Part of a small language model's weights.
Size: 24 layers, MLP 320 SwiGLU, vocabulary 4096.
Architecture: RMSNorm before each block, rotary positions, no biases in attention or MLP, untied embeddings.
Training: a variant of SOAP for these matrices, 159M tokens, 4853 steps.
Each number is 50 + 10 x the weight over its row's rms, rounded and kept within 0 to 99. Layers, rows and columns count from 0. The size before them is the row's rms in percent of the matrix's.

# layer 2 MLP gate, 320x128, rms 0.227, rows 51-105, columns 0-127
097:49 41 45 29 59 48 41 52 49 49 55 26 50 50 47 78 60 50 39 50 50 51 41 50 61 65 53 57 55 48 47 38 61 49 70 54 35 31 57 68 47 51 51 47 64 67 48 58 45 51 46 27 64 36 48 49 53 55 45 51 61 48 45 55 59 64 60 48 66 49 36 45 40 32 56 34 55 44 68 48 51 52 45 50 49 34 50 38 44 52 60 59 51 43 49 33 42 48 39 42 59 59 57 40 65 56 34 57 60 65 36 55 45 49 65 30 29 52 56 37 50 65 37 57 38 48 50 49
115:58 52 67 53 55 37 56 46 44 51 41 62 49 62 42 49 56 55 66 49 57 47 46 29 65 54 57 58 58 55 68 32 53 61 39 39 45 35 55 56 39 34 54 48 48 42 41 47 49 60 47 45 42 35 59 47 38 54 51 70 61 43 44 40 64 62 53 17 61 52 40 65 70 48 45 41 52 40 37 52 51 55 51 38 67 52 63 52 48 54 52 67 44 57 52 56 40 40 59 67 43 51 48 56 66 40 49 67 57 57 67 43 40 59 50 56 61 63 51 49 45 42 53 39 56 58 36 24
089:62 70 44 50 63 32 55 51 46 48 62 43 59 49 45 43 65 47 36 48 37 53 46 52 51 62 52 73 48 43 33 68 61 58 35 56 52 38 49 39 68 59 66 57 46 41 50 25 46 36 48 36 51 75 52 47 48 32 45 56 43 58 42 66 52 45 43 63 61 50 60 49 58 64 62 44 56 39 29 48 32 52 59 55 57 35 51 67 39 31 45 50 41 44 50 52 45 33 53 45 60 46 51 51 33 54 53 52 65 49 57 44 55 44 56 48 50 47 47 51 31 34 42 46 51 39 47 61
086:47 48 41 32 51 39 66 64 53 57 39 45 61 69 70 59 36 32 31 48 45 48 50 45 59 41 49 44 49 45 52 49 46 43 45 38 49 37 59 44 51 56 54 61 65 46 55 51 68 35 50 42 63 49 47 61 51 49 61 54 52 50 73 61 54 64 45 44 48 43 59 60 61 62 58 68 63 38 46 54 78 55 56 39 53 65 53 39 51 46 29 53 39 32 43 44 43 44 62 50 44 37 58 46 49 37 48 46 52 56 58 39 69 54 52 68 61 65 64 63 37 44 58 62 57 37 44 52
097:29 48 38 61 56 48 49 35 51 41 61 53 48 43 49 49 63 41 44 42 45 30 43 54 35 50 47 36 37 57 34 58 57 36 71 58 37 59 36 39 49 47 63 51 79 63 38 38 53 41 42 48 45 53 57 55 67 55 46 63 51 50 44 63 53 65 59 55 42 55 52 57 49 39 55 35 73 44 40 64 38 58 45 39 44 49 60 44 60 65 59 50 54 45 63 46 46 61 41 45 71 58 46 58 55 50 34 58 57 45 75 46 51 52 61 42 53 57 45 61 39 47 31 60 52 62 47 40
107:50 59 31 40 35 61 53 54 51 46 63 41 51 41 44 44 56 72 45 44 49 70 44 50 51 54 47 58 55 55 43 68 52 65 51 47 56 39 32 38 50 32 75 62 44 34 39 32 55 45 50 49 53 72 49 52 49 53 60 67 49 53 47 64 45 59 41 33 50 55 52 75 54 41 49 48 40 51 52 42 61 42 66 46 56 51 67 30 51 41 58 44 65 38 37 54 44 40 45 48 58 50 40 61 52 55 38 65 33 48 53 51 56 44 61 48 37 58 46 74 50 48 48 49 35 70 50 48
109:61 65 51 42 53 40 58 62 53 55 55 58 62 51 58 52 62 74 55 53 69 59 44 50 49 40 52 39 48 52 71 57 36 51 70 41 58 55 53 52 35 62 49 55 52 64 43 56 63 64 46 50 47 37 47 49 52 62 55 58 42 37 42 34 57 38 40 41 57 29 52 78 57 50 51 57 59 45 62 40 49 42 52 54 59 44 36 36 51 48 65 43 27 64 43 48 61 66 54 46 55 29 61 33 37 55 48 44 64 59 44 59 58 54 30 57 39 57 36 52 48 52 52 57 35 59 52 44
101:47 51 34 47 46 51 62 44 44 63 43 57 64 38 48 43 56 46 47 41 59 47 24 36 57 61 51 46 59 56 49 50 56 51 46 37 53 48 49 45 33 50 53 55 45 43 62 34 39 34 28 60 34 58 39 31 51 39 38 46 53 53 31 75 52 50 60 48 33 35 65 59 44 51 33 57 46 48 35 48 53 61 65 43 45 62 55 43 51 43 53 36 59 50 38 65 54 40 45 41 42 55 45 46 72 60 50 61 60 48 50 31 61 44 52 51 41 52 57 54 22 49 68 42 60 50 45 56
092:55 38 54 55 61 50 39 55 50 42 54 36 59 50 53 72 59 49 47 56 32 58 49 47 35 36 74 24 41 45 55 35 77 41 49 50 38 42 59 44 51 51 67 63 41 58 52 49 46 44 49 56 62 60 46 61 47 43 39 27 51 51 44 47 46 64 38 62 63 39 39 60 34 40 63 61 57 49 46 57 47 55 38 40 52 44 62 63 54 51 54 44 51 51 38 53 50 70 59 58 51 46 48 42 33 55 40 47 56 50 59 58 45 53 43 48 51 53 30 53 44 55 43 59 48 46 84 62
109:71 46 54 51 49 41 62 55 49 32 48 56 61 50 55 52 42 64 47 57 68 60 56 44 68 45 36 46 36 41 62 61 56 43 39 51 54 38 41 47 47 59 59 51 54 51 51 45 54 48 47 40 42 42 48 37 41 51 64 60 56 59 44 38 50 44 46 40 41 42 63 60 52 65 36 59 39 51 27 53 36 33 65 39 31 53 46 39 42 23 38 36 56 37 35 56 53 52 58 47 48 61 47 55 51 67 42 53 50 50 25 50 49 39 43 60 49 54 43 37 54 78 41 53 43 70 44 40
106:58 35 54 50 66 49 61 51 62 47 48 57 57 63 65 40 54 42 49 25 36 66 60 52 29 62 52 49 60 62 56 46 60 59 61 53 43 58 61 60 71 63 57 61 57 24 44 46 33 50 47 27 48 47 41 40 57 43 56 39 36 55 48 54 46 56 41 50 33 40 45 81 60 50 58 53 56 52 41 54 56 47 54 51 43 53 52 53 42 53 56 50 37 64 42 57 64 46 60 59 47 48 52 29 31 39 51 53 52 43 45 48 58 57 56 30 42 54 41 59 43 72 60 58 51 51 46 54
089:64 59 44 38 49 53 49 58 56 32 48 57 51 57 61 58 55 48 61 44 51 47 57 52 37 41 59 57 56 46 51 41 49 51 38 38 59 33 39 54 59 43 43 50 56 49 56 50 40 59 52 34 67 52 70 38 50 66 62 44 43 31 42 45 47 44 44 49 62 54 60 32 38 58 40 44 65 41 43 28 68 62 44 34 51 39 62 42 77 43 51 45 52 42 34 54 35 54 39 67 47 51 42 50 61 58 36 56 58 54 51 65 69 28 47 49 47 40 60 54 52 33 53 46 62 37 66 50
116:45 51 51 57 55 49 60 61 55 61 54 69 44 60 41 50 57 34 55 37 74 35 49 30 53 46 61 35 34 60 38 54 55 44 43 47 49 45 44 41 35 51 58 47 38 46 44 43 55 60 69 41 53 51 62 27 56 54 46 28 55 58 46 52 44 36 41 53 51 55 59 51 53 47 53 60 45 66 51 31 45 33 44 73 52 42 49 53 66 49 37 35 38 52 52 42 69 24 59 53 67 33 46 51 62 66 48 33 47 46 47 47 46 60 49 61 64 50 41 41 40 54 51 41 46 58 41 51
094:70 60 59 69 63 57 57 59 42 52 67 47 57 55 48 58 54 59 56 38 40 58 40 36 58 45 51 59 52 34 46 50 33 28 32 55 48 28 48 63 41 53 38 47 42 61 61 50 51 60 59 48 47 41 27 29 55 57 49 54 48 47 68 43 49 40 50 43 44 41 57 56 59 56 35 57 37 59 46 49 54 38 38 48 47 51 63 60 43 61 36 50 47 59 55 52 61 55 43 71 60 60 61 69 38 49 60 39 61 43 48 64 60 55 40 49 47 53 71 45 61 45 40 29 40 51 40 56
111:49 58 51 41 43 51 52 41 54 41 54 56 62 62 33 51 44 65 45 45 61 48 43 27 50 55 46 46 61 36 51 48 40 63 55 63 39 39 49 36 51 45 63 52 45 54 44 39 54 46 76 48 41 53 41 39 54 68 76 72 50 50 54 37 41 56 62 27 47 46 76 68 53 57 41 50 47 62 51 43 44 55 56 65 49 58 47 55 32 31 67 59 58 59 53 40 51 52 48 47 46 35 51 70 61 46 50 70 46 50 53 39 44 55 38 56 54 35 44 36 60 53 52 57 51 40 35 43
095:70 56 60 67 58 68 66 48 38 60 57 55 62 44 76 60 63 49 69 59 47 56 41 44 52 42 54 49 54 39 42 28 59 43 52 47 49 34 37 59 39 51 49 54 65 59 57 35 56 68 60 46 40 48 35 44 53 45 67 38 45 42 52 36 44 42 44 32 62 55 46 49 30 44 47 39 39 56 47 49 54 47 51 37 53 55 50 49 56 43 41 59 55 51 33 57 52 66 59 51 42 57 40 59 46 30 47 65 69 57 33 45 44 40 32 60 44 60 46 41 52 60 51 40 52 40 36 46
082:46 50 47 45 58 61 29 41 45 51 72 55 41 53 45 56 54 47 57 41 43 55 34 50 48 50 38 43 36 71 40 48 55 60 56 51 58 57 52 45 41 57 51 27 46 42 59 45 63 42 59 68 59 58 50 48 72 52 38 46 54 59 66 59 52 35 42 55 62 56 53 40 47 32 35 62 27 38 42 38 46 62 54 39 46 40 41 51 51 45 43 52 44 43 56 61 72 21 51 59 50 58 41 35 50 56 72 34 52 40 52 27 53 51 59 46 49 53 55 50 43 48 43 53 65 53 34 56
079:39 43 64 46 60 55 59 37 34 46 33 49 53 60 57 61 40 43 53 46 61 56 40 47 62 55 57 40 48 61 49 47 68 45 44 34 47 39 47 39 62 56 54 55 56 58 28 67 49 40 49 51 65 53 42 37 57 53 55 50 64 60 43 41 45 70 44 45 37 73 59 52 47 61 45 50 62 51 40 56 60 50 38 51 52 47 32 27 50 52 57 57 68 54 49 61 51 52 52 61 44 66 33 16 37 40 53 56 57 46 59 56 41 50 58 57 35 41 49 60 55 56 47 35 44 67 43 65
108:72 51 51 50 44 45 39 50 27 31 46 33 39 48 40 54 59 40 51 52 52 23 43 48 48 59 78 60 60 51 35 54 47 48 49 58 45 61 32 43 58 41 39 48 59 51 58 46 60 32 47 58 57 30 43 33 54 52 55 51 46 51 64 59 53 55 43 39 53 38 49 55 31 53 53 65 65 37 48 66 52 68 52 35 46 36 46 46 49 54 52 69 37 42 34 44 56 55 42 54 61 31 45 44 37 44 70 53 51 55 63 54 49 50 54 50 51 41 61 44 54 55 53 57 60 70 57 45
125:56 57 52 54 43 53 62 39 46 51 46 41 48 46 44 64 55 50 38 60 63 37 48 33 54 74 53 63 54 40 59 33 34 46 46 29 40 32 46 54 42 52 57 50 46 53 53 25 53 50 67 45 42 51 39 49 55 49 59 39 42 46 51 62 50 47 56 60 56 45 62 45 38 40 31 61 53 55 56 47 42 58 49 54 41 75 49 60 41 38 39 58 48 56 51 42 36 50 48 47 48 26 73 50 60 40 50 57 42 47 62 66 43 53 56 49 51 46 48 31 25 68 46 41 52 54 28 35
104:37 54 33 46 56 35 49 60 68 50 27 56 36 39 48 42 57 55 36 44 54 54 53 47 42 44 38 64 46 73 55 47 45 56 57 65 26 37 47 38 38 46 48 40 44 55 50 56 42 58 66 41 53 46 53 42 59 55 44 52 36 53 56 53 45 49 29 66 41 50 50 60 44 48 72 40 46 47 37 65 53 54 47 28 66 49 56 67 54 63 53 43 38 49 50 54 68 53 40 51 25 62 46 53 63 26 59 46 47 58 54 43 43 48 58 48 45 69 62 45 34 49 56 53 44 45 56 42
076:68 41 64 50 54 34 63 39 49 51 53 49 54 52 58 25 51 46 42 39 37 48 51 48 56 44 58 62 46 56 52 60 48 61 58 45 45 49 42 41 74 54 61 60 34 47 50 56 42 43 53 57 43 50 57 46 49 64 59 38 59 20 54 63 31 52 59 44 51 51 46 47 39 56 44 52 55 39 47 55 60 48 67 52 44 40 54 58 38 33 36 52 47 56 47 51 50 38 58 40 38 35 50 47 61 31 60 39 49 62 47 54 61 33 41 66 63 64 58 55 38 56 60 51 48 27 47 20
119:40 45 22 49 52 67 54 56 41 50 30 53 59 59 34 67 67 61 44 53 69 56 55 50 53 32 70 61 47 31 50 41 30 46 71 60 55 50 54 45 61 55 51 50 34 47 45 53 49 46 52 46 50 64 56 39 48 60 37 54 76 47 39 53 28 39 28 41 52 53 47 59 54 52 59 61 27 63 46 56 51 48 61 45 53 50 45 60 47 40 47 68 61 58 52 55 73 46 48 50 55 41 56 50 49 60 54 43 48 63 50 69 50 47 54 48 51 50 41 43 42 51 48 57 61 38 45 51
113:45 53 47 42 57 48 34 45 23 49 61 38 39 79 50 64 39 59 42 43 33 38 58 49 41 20 54 62 37 35 48 49 48 52 35 50 60 52 34 62 40 48 57 35 41 34 46 49 75 56 63 67 53 51 35 57 44 54 59 41 51 49 53 57 54 53 30 51 46 46 62 63 57 51 60 46 65 62 45 33 45 32 52 39 64 43 36 56 61 49 52 47 49 63 36 49 49 45 55 49 53 53 65 59 51 51 36 32 61 56 48 57 39 46 55 43 52 53 55 51 54 58 42 41 54 51 42 43
101:43 58 59 51 42 57 43 58 50 47 27 68 69 48 32 39 53 51 52 70 68 28 61 35 51 51 53 41 58 53 30 38 51 49 42 45 62 56 41 53 45 60 57 64 48 38 47 43 47 30 51 46 58 44 62 55 47 54 38 44 55 43 58 53 47 37 52 54 49 43 58 45 49 44 46 42 65 41 45 59 46 58 51 59 36 59 45 63 48 48 60 68 43 71 33 51 57 37 61 62 48 45 51 63 39 53 35 68 52 30 63 57 54 48 50 37 52 57 48 28 28 50 38 47 54 63 56 37
075:56 50 47 48 54 75 35 58 24 74 55 60 57 44 46 39 39 61 30 50 60 28 60 52 40 51 56 47 64 35 39 59 47 42 40 58 47 55 57 52 65 59 36 54 29 24 59 42 53 52 37 45 40 49 58 46 50 56 37 43 40 41 62 50 60 53 48 61 52 64 41 48 52 40 61 46 75 45 62 48 48 58 45 53 40 56 54 45 43 43 41 41 43 60 51 63 42 45 41 36 47 48 48 45 47 38 36 62 55 54 41 70 68 41 53 45 50 41 55 40 48 38 48 51 47 51 41 64
088:67 45 62 43 50 51 52 59 36 48 59 62 42 60 76 38 61 48 55 48 48 63 57 38 49 59 49 40 48 46 65 50 71 41 38 70 41 39 59 36 40 65 43 51 61 48 37 41 51 47 52 42 47 42 44 59 35 49 56 61 51 53 67 51 41 59 61 38 51 53 58 55 39 59 42 44 48 47 49 32 46 57 30 61 48 49 64 59 31 31 51 53 31 34 39 65 71 48 52 65 50 43 57 72 41 48 49 66 66 51 45 44 48 46 52 68 60 52 44 49 58 38 47 61 55 57 56 57
096:54 38 49 54 69 50 53 29 50 59 48 37 62 40 86 51 55 59 49 51 49 53 58 62 47 51 28 47 51 50 54 62 49 45 40 44 55 41 53 49 42 34 35 62 62 41 38 50 40 59 59 44 44 60 50 51 46 55 47 45 62 47 40 53 43 48 46 63 46 51 59 72 45 42 71 64 49 67 57 60 47 58 40 74 62 59 55 66 72 33 63 52 47 42 24 56 50 41 60 39 61 42 49 47 49 41 37 59 62 60 52 39 45 53 45 40 45 64 48 61 60 45 44 53 46 46 55 52
101:45 64 51 55 53 57 45 49 75 49 42 54 36 56 52 63 54 51 33 41 69 55 60 37 62 47 43 55 42 47 62 68 55 61 38 37 42 59 56 30 55 45 35 58 47 52 62 48 44 59 56 43 45 67 62 49 40 40 49 56 44 42 49 41 59 66 50 42 61 54 57 52 41 39 54 29 47 33 52 38 64 56 23 51 46 42 51 69 49 44 51 43 36 45 35 64 41 46 48 47 47 47 29 48 55 70 46 45 50 52 54 44 73 55 47 46 52 67 46 71 48 41 58 53 53 70 59 47
086:72 38 51 43 62 46 64 62 46 58 41 57 51 38 42 69 58 51 55 64 54 41 55 44 65 52 69 63 51 62 39 34 43 51 49 57 38 51 41 45 72 46 39 44 45 43 50 57 36 37 39 55 43 42 51 54 54 38 37 50 65 48 41 55 43 57 51 60 61 61 41 48 51 37 57 36 47 56 46 52 57 56 59 54 48 52 36 67 60 54 48 55 36 48 69 49 46 55 54 44 57 64 51 37 63 66 71 56 59 52 56 66 24 49 68 34 36 67 37 44 46 53 44 62 70 49 46 51
089:39 57 52 28 57 53 53 23 51 64 47 49 58 31 44 59 60 46 42 48 62 52 42 53 45 40 44 47 56 58 44 55 36 38 29 41 63 50 35 71 35 60 57 52 58 54 59 44 34 41 56 53 30 47 57 35 50 57 62 49 61 68 53 59 38 58 40 48 49 49 62 47 60 75 43 56 63 49 45 66 55 45 54 61 50 57 48 48 54 27 56 50 40 49 45 45 40 46 48 46 63 46 63 42 45 55 43 49 58 57 51 38 46 29 44 33 46 53 33 52 41 55 64 68 53 42 66 41
108:49 53 59 52 56 55 49 54 51 52 36 73 60 48 26 44 54 62 53 45 43 41 49 42 49 59 37 57 53 75 43 43 46 54 38 29 51 48 35 57 22 59 54 23 40 50 62 63 52 64 59 62 73 53 65 60 45 66 42 39 49 55 72 49 48 51 49 48 41 63 58 52 70 46 53 31 47 37 64 61 50 34 44 52 62 50 50 35 50 58 53 44 46 40 44 40 51 51 51 63 41 64 61 57 58 54 45 68 40 53 62 50 67 52 45 44 56 48 59 50 48 44 58 52 47 55 45 42
087:50 48 34 58 56 50 52 42 35 53 37 57 45 50 59 56 35 62 45 33 57 43 51 41 40 38 54 70 57 37 53 50 49 62 48 53 60 42 41 45 44 47 38 57 62 46 47 44 35 43 64 37 61 46 48 61 37 41 51 47 41 45 53 48 18 51 64 65 25 52 61 50 16 38 48 60 50 64 68 59 39 40 61 49 26 54 53 49 60 30 50 43 47 64 44 54 45 50 56 48 49 63 66 46 62 49 56 30 60 58 48 51 49 37 47 45 51 64 48 41 47 43 49 52 48 44 61 52
106:29 34 40 61 57 45 38 52 57 52 57 53 54 72 53 52 69 66 38 49 49 46 43 52 41 44 48 53 51 39 60 53 57 44 33 52 32 26 50 56 37 39 53 54 49 72 59 43 63 42 53 44 42 53 38 62 48 51 67 41 35 49 54 52 47 40 63 51 57 36 56 64 47 47 53 42 52 29 48 43 38 54 36 53 36 41 59 63 53 51 59 45 37 71 49 45 50 47 36 50 49 42 57 61 53 42 36 61 48 46 32 49 60 43 57 56 59 54 29 45 41 67 41 41 50 52 30 31
091:38 52 57 36 56 61 42 37 59 55 42 48 58 44 46 55 45 43 24 42 57 49 58 42 43 47 39 68 53 49 45 50 53 63 54 40 47 46 62 34 53 52 62 49 52 50 51 67 55 60 28 40 49 30 64 28 72 48 43 46 55 55 47 48 43 31 44 46 44 71 63 51 46 38 65 48 51 62 44 42 47 45 57 46 52 40 54 56 37 63 48 43 66 47 61 36 32 30 53 29 46 59 41 40 56 58 51 46 52 36 71 47 38 39 56 55 58 45 54 67 55 51 49 39 59 38 66 54
085:60 43 38 57 48 58 48 50 35 54 60 52 43 49 54 39 69 49 63 43 40 20 57 39 41 49 62 67 53 44 56 60 48 54 68 51 65 45 60 41 61 55 44 61 40 49 65 43 55 52 49 47 34 54 51 61 52 31 39 53 58 54 44 57 60 55 21 61 63 52 43 54 43 38 40 49 50 54 36 41 49 57 57 66 38 47 43 51 67 48 60 61 43 47 65 60 56 57 53 41 39 39 35 54 54 65 59 56 56 70 74 70 49 41 65 55 56 42 47 48 53 59 51 50 62 35 40 41
083:52 39 59 44 43 33 41 53 55 52 72 51 32 57 55 58 55 66 34 34 65 49 53 60 30 60 41 56 44 48 51 73 49 37 63 34 43 25 49 36 42 58 61 50 48 45 52 51 49 29 53 53 34 42 65 56 37 55 25 41 60 49 46 53 43 55 42 56 47 38 42 41 54 43 49 54 37 51 52 64 53 60 41 60 43 49 52 41 55 56 48 55 40 59 61 53 59 55 44 50 39 62 40 39 37 49 34 46 53 58 25 44 49 47 43 37 53 36 42 64 60 62 52 31 43 54 49 55
092:48 35 42 51 53 31 50 66 46 55 28 62 34 40 58 50 33 37 48 69 47 50 62 56 56 52 37 57 58 65 36 47 54 34 40 57 69 44 55 59 42 60 53 36 57 50 52 37 51 69 47 43 59 64 44 56 56 53 64 58 48 61 57 43 55 55 55 45 47 50 47 42 47 65 61 55 63 36 45 46 28 47 41 54 57 44 43 46 30 31 51 51 54 56 43 44 54 58 44 47 61 43 58 48 39 63 60 54 42 58 56 51 65 54 31 54 62 35 37 69 60 41 66 55 69 57 64 51
101:46 35 50 27 50 43 31 42 57 53 63 51 45 56 46 48 59 53 56 64 46 41 49 68 50 56 60 44 40 58 43 55 49 65 50 68 55 65 72 46 55 66 55 52 38 51 73 32 59 48 47 68 34 69 52 53 53 57 46 62 55 53 61 60 43 41 43 49 52 62 52 41 51 27 47 48 31 54 50 46 58 47 54 52 53 51 58 40 35 41 63 53 51 50 36 34 58 55 36 52 63 55 41 40 46 63 62 61 53 50 51 52 58 70 51 52 50 60 41 44 43 43 50 50 69 35 67 74
106:47 37 55 60 30 28 62 54 63 46 50 58 35 55 46 42 54 52 45 58 54 39 33 45 35 49 56 64 59 76 48 54 63 44 48 44 53 29 56 64 45 36 35 46 36 39 48 46 49 43 60 47 65 43 56 39 39 62 46 47 63 56 47 41 48 51 37 52 66 51 42 44 61 56 32 48 53 63 42 58 45 47 49 35 47 58 42 48 64 52 53 44 48 53 60 56 57 62 45 68 43 59 51 32 69 51 61 73 59 49 55 48 47 50 56 60 73 50 61 52 61 50 57 28 53 47 44 31
093:55 54 34 42 29 63 43 51 54 52 48 49 50 47 52 47 58 40 54 57 49 34 52 41 42 52 59 39 62 47 56 57 52 52 55 58 45 66 47 63 46 63 49 48 53 61 30 58 64 58 28 50 66 56 43 41 62 57 53 53 73 58 52 66 48 66 62 52 46 67 54 44 51 61 43 33 53 58 29 60 57 50 41 43 56 34 68 68 51 42 41 58 50 57 63 79 53 72 63 43 48 37 42 51 65 63 60 51 67 51 54 51 52 49 48 25 56 41 60 41 43 42 56 47 47 57 57 53
089:39 39 60 58 40 54 53 52 42 41 38 47 75 63 73 45 34 50 57 45 41 57 42 57 43 33 65 39 56 46 55 61 56 55 63 56 59 68 34 65 45 55 47 49 48 50 61 65 76 53 38 49 63 59 52 26 36 59 60 53 46 59 52 49 39 51 53 50 54 51 53 43 47 47 51 51 62 43 64 72 50 45 51 39 61 42 64 43 55 65 46 49 39 32 55 44 29 56 54 49 53 54 42 54 29 45 55 41 57 49 58 55 53 37 51 51 52 40 56 49 46 58 63 21 38 52 43 61
100:49 43 39 46 64 57 55 37 36 32 54 72 54 51 51 37 46 64 43 54 33 39 47 45 48 36 48 36 45 50 30 57 40 49 56 48 43 35 49 44 43 48 44 41 50 41 58 54 54 35 52 56 57 42 53 40 56 52 65 48 38 53 58 27 51 42 44 82 48 45 50 51 64 55 32 58 73 42 37 53 42 47 49 53 61 42 53 69 60 35 56 35 59 40 52 33 55 47 50 55 33 66 48 54 42 38 56 59 35 46 47 50 32 52 59 40 61 54 47 37 72 34 53 56 46 55 48 46
096:67 51 37 63 43 43 67 63 56 59 54 61 58 70 57 47 53 51 60 46 47 44 46 45 45 58 42 58 64 55 50 68 58 47 58 50 54 43 45 57 32 52 46 62 63 44 37 46 33 41 32 47 61 53 25 52 44 52 55 54 54 67 91 35 33 53 48 52 34 49 53 49 59 48 67 43 52 38 62 45 55 54 61 49 61 33 32 39 48 44 37 56 52 58 45 46 40 59 49 41 72 53 62 56 37 60 51 54 40 43 56 44 44 48 54 47 55 57 50 53 53 53 55 45 45 63 37 35
095:36 48 61 56 34 56 36 51 46 55 35 50 49 37 74 47 37 53 44 54 50 54 67 48 30 33 44 52 70 54 62 58 45 41 41 59 59 54 52 44 56 54 37 52 50 74 57 32 58 43 64 39 45 45 57 58 51 56 45 56 60 71 66 61 40 59 43 30 50 50 54 47 46 45 50 56 40 63 35 33 42 68 58 58 41 51 54 53 49 48 44 46 59 69 44 38 65 47 59 52 43 49 46 49 49 54 45 46 50 47 53 61 55 35 65 54 59 44 36 47 57 72 56 73 41 48 35 64
084:42 60 44 45 39 43 43 40 56 45 46 57 49 63 50 21 53 68 32 54 73 40 51 61 37 52 56 62 34 63 57 48 38 50 57 52 45 43 54 46 57 50 54 48 68 50 51 44 56 37 36 66 45 53 39 51 60 47 27 52 52 49 53 53 55 54 43 52 41 39 57 54 38 33 53 47 45 53 32 54 55 58 51 50 42 55 73 53 37 52 40 55 47 45 42 62 60 55 33 58 27 64 62 36 48 53 36 65 41 33 45 48 68 56 60 72 68 47 40 48 46 58 58 60 60 49 44 61
119:41 31 39 50 51 50 40 60 48 58 33 59 59 55 44 42 66 48 59 51 50 35 54 45 48 51 40 59 48 45 40 42 42 55 55 33 44 48 60 47 58 38 54 28 54 41 33 65 57 57 45 50 52 28 64 42 59 51 44 44 78 61 61 43 60 47 38 48 50 59 50 57 75 43 49 54 27 45 44 63 46 43 53 49 61 39 40 73 57 53 27 52 62 39 63 56 55 42 54 30 41 54 48 54 32 41 41 58 45 36 43 45 42 42 56 33 52 43 47 42 49 53 47 66 55 61 60 50
085:48 57 53 40 43 57 37 63 64 54 43 42 56 60 55 51 61 42 49 36 44 47 49 51 63 53 68 37 49 40 36 37 57 33 52 38 53 61 44 44 62 57 58 35 35 43 60 58 35 68 36 43 50 78 58 40 53 35 41 35 41 72 46 53 40 37 64 49 59 43 38 69 53 38 39 47 64 57 42 52 57 51 40 53 33 51 50 53 55 55 50 49 49 40 63 25 54 55 64 63 53 43 55 43 55 62 39 56 50 58 60 60 54 53 52 57 63 50 64 61 41 47 58 39 36 66 62 55
108:49 48 30 29 44 51 40 55 45 55 51 45 48 41 58 42 51 55 49 42 42 44 55 29 43 39 44 50 64 53 62 67 74 26 59 58 45 64 57 56 57 50 46 57 42 38 51 44 54 47 42 47 51 61 49 40 54 60 63 54 57 32 55 46 54 44 49 43 55 46 69 50 47 56 44 56 48 40 43 51 37 54 45 37 42 43 70 54 33 49 53 38 60 56 49 53 35 61 41 49 41 45 44 50 41 51 29 55 54 41 49 53 71 50 70 76 33 48 27 52 28 49 53 62 32 41 38 59
084:63 38 47 45 74 41 46 58 52 53 52 39 45 45 60 39 45 42 44 63 50 40 53 54 42 50 54 67 56 38 63 44 47 51 39 53 49 42 56 39 52 38 48 39 41 37 48 46 62 49 55 45 37 65 39 59 63 54 51 48 43 82 34 53 69 44 39 65 58 51 33 55 62 33 57 46 49 50 36 54 54 36 45 57 57 30 61 36 43 51 69 58 53 56 48 30 69 50 52 48 63 41 64 54 43 58 60 57 72 52 39 53 64 43 51 56 35 52 58 51 41 43 36 44 53 48 71 44
101:55 60 59 49 65 58 53 47 52 53 66 40 41 56 60 48 46 55 51 54 48 37 35 46 72 51 49 42 49 70 48 50 79 58 37 73 33 49 70 66 51 46 51 54 49 45 58 50 51 31 37 60 42 43 41 60 33 60 49 52 47 56 65 58 47 46 44 66 50 51 57 40 39 45 34 76 54 61 55 49 44 65 66 65 59 56 51 52 47 18 57 48 56 52 46 52 38 48 58 48 36 44 66 57 46 44 44 55 37 63 35 55 38 53 50 48 65 55 45 49 41 45 53 55 39 49 64 53
083:48 69 38 42 56 46 39 71 52 50 56 46 54 39 48 41 60 42 57 41 60 48 54 29 63 41 48 63 60 48 43 48 48 72 35 57 44 28 53 41 54 47 42 53 48 53 79 45 58 31 64 52 39 61 37 37 54 30 49 59 45 55 62 36 60 47 46 52 52 60 44 56 47 64 52 42 69 62 47 55 41 47 53 64 47 35 51 63 56 40 53 71 48 57 54 34 56 39 38 57 34 61 60 51 72 52 56 55 40 50 56 40 70 49 51 53 47 44 56 51 42 63 64 61 39 52 51 56
091:80 40 35 45 34 46 41 39 61 62 46 40 50 76 53 58 51 52 41 50 44 47 57 58 55 50 53 64 53 39 39 52 46 65 51 53 44 53 56 35 60 59 65 51 67 37 36 50 60 43 43 63 54 57 43 61 58 58 43 52 51 58 59 53 67 65 39 46 60 40 53 64 39 34 40 46 43 42 71 41 53 48 65 61 48 47 39 44 41 44 54 53 47 53 53 63 59 59 71 28 63 58 53 33 37 50 52 47 49 42 44 69 35 43 46 56 43 52 33 46 47 64 46 57 56 56 67 49
092:53 71 38 44 57 41 49 41 56 41 36 43 43 44 64 58 40 42 47 42 35 51 53 54 28 68 40 39 36 73 45 40 50 50 56 43 51 56 37 52 51 58 45 62 67 46 54 46 48 50 39 63 47 60 43 51 44 59 16 68 48 58 50 37 50 32 51 43 53 55 37 48 43 41 51 56 53 71 58 36 47 49 58 57 45 42 57 54 46 51 59 48 63 46 66 45 63 60 42 27 61 49 42 47 49 42 39 55 56 53 39 72 38 47 55 47 44 70 54 47 58 33 60 51 63 56 67 51
107:65 46 41 33 69 47 54 59 54 52 60 43 39 43 26 44 38 61 47 60 36 57 49 39 53 39 69 57 50 53 56 41 45 48 38 55 49 65 45 40 55 41 51 60 44 68 46 51 40 50 52 49 30 57 34 37 64 48 40 60 66 41 45 51 52 71 39 46 67 42 41 47 55 30 53 50 41 64 62 46 48 63 44 38 55 43 51 48 40 57 39 40 38 66 55 53 63 57 37 58 52 57 56 55 45 56 57 50 58 48 41 62 56 55 61 51 31 34 45 56 43 42 62 40 32 30 62 65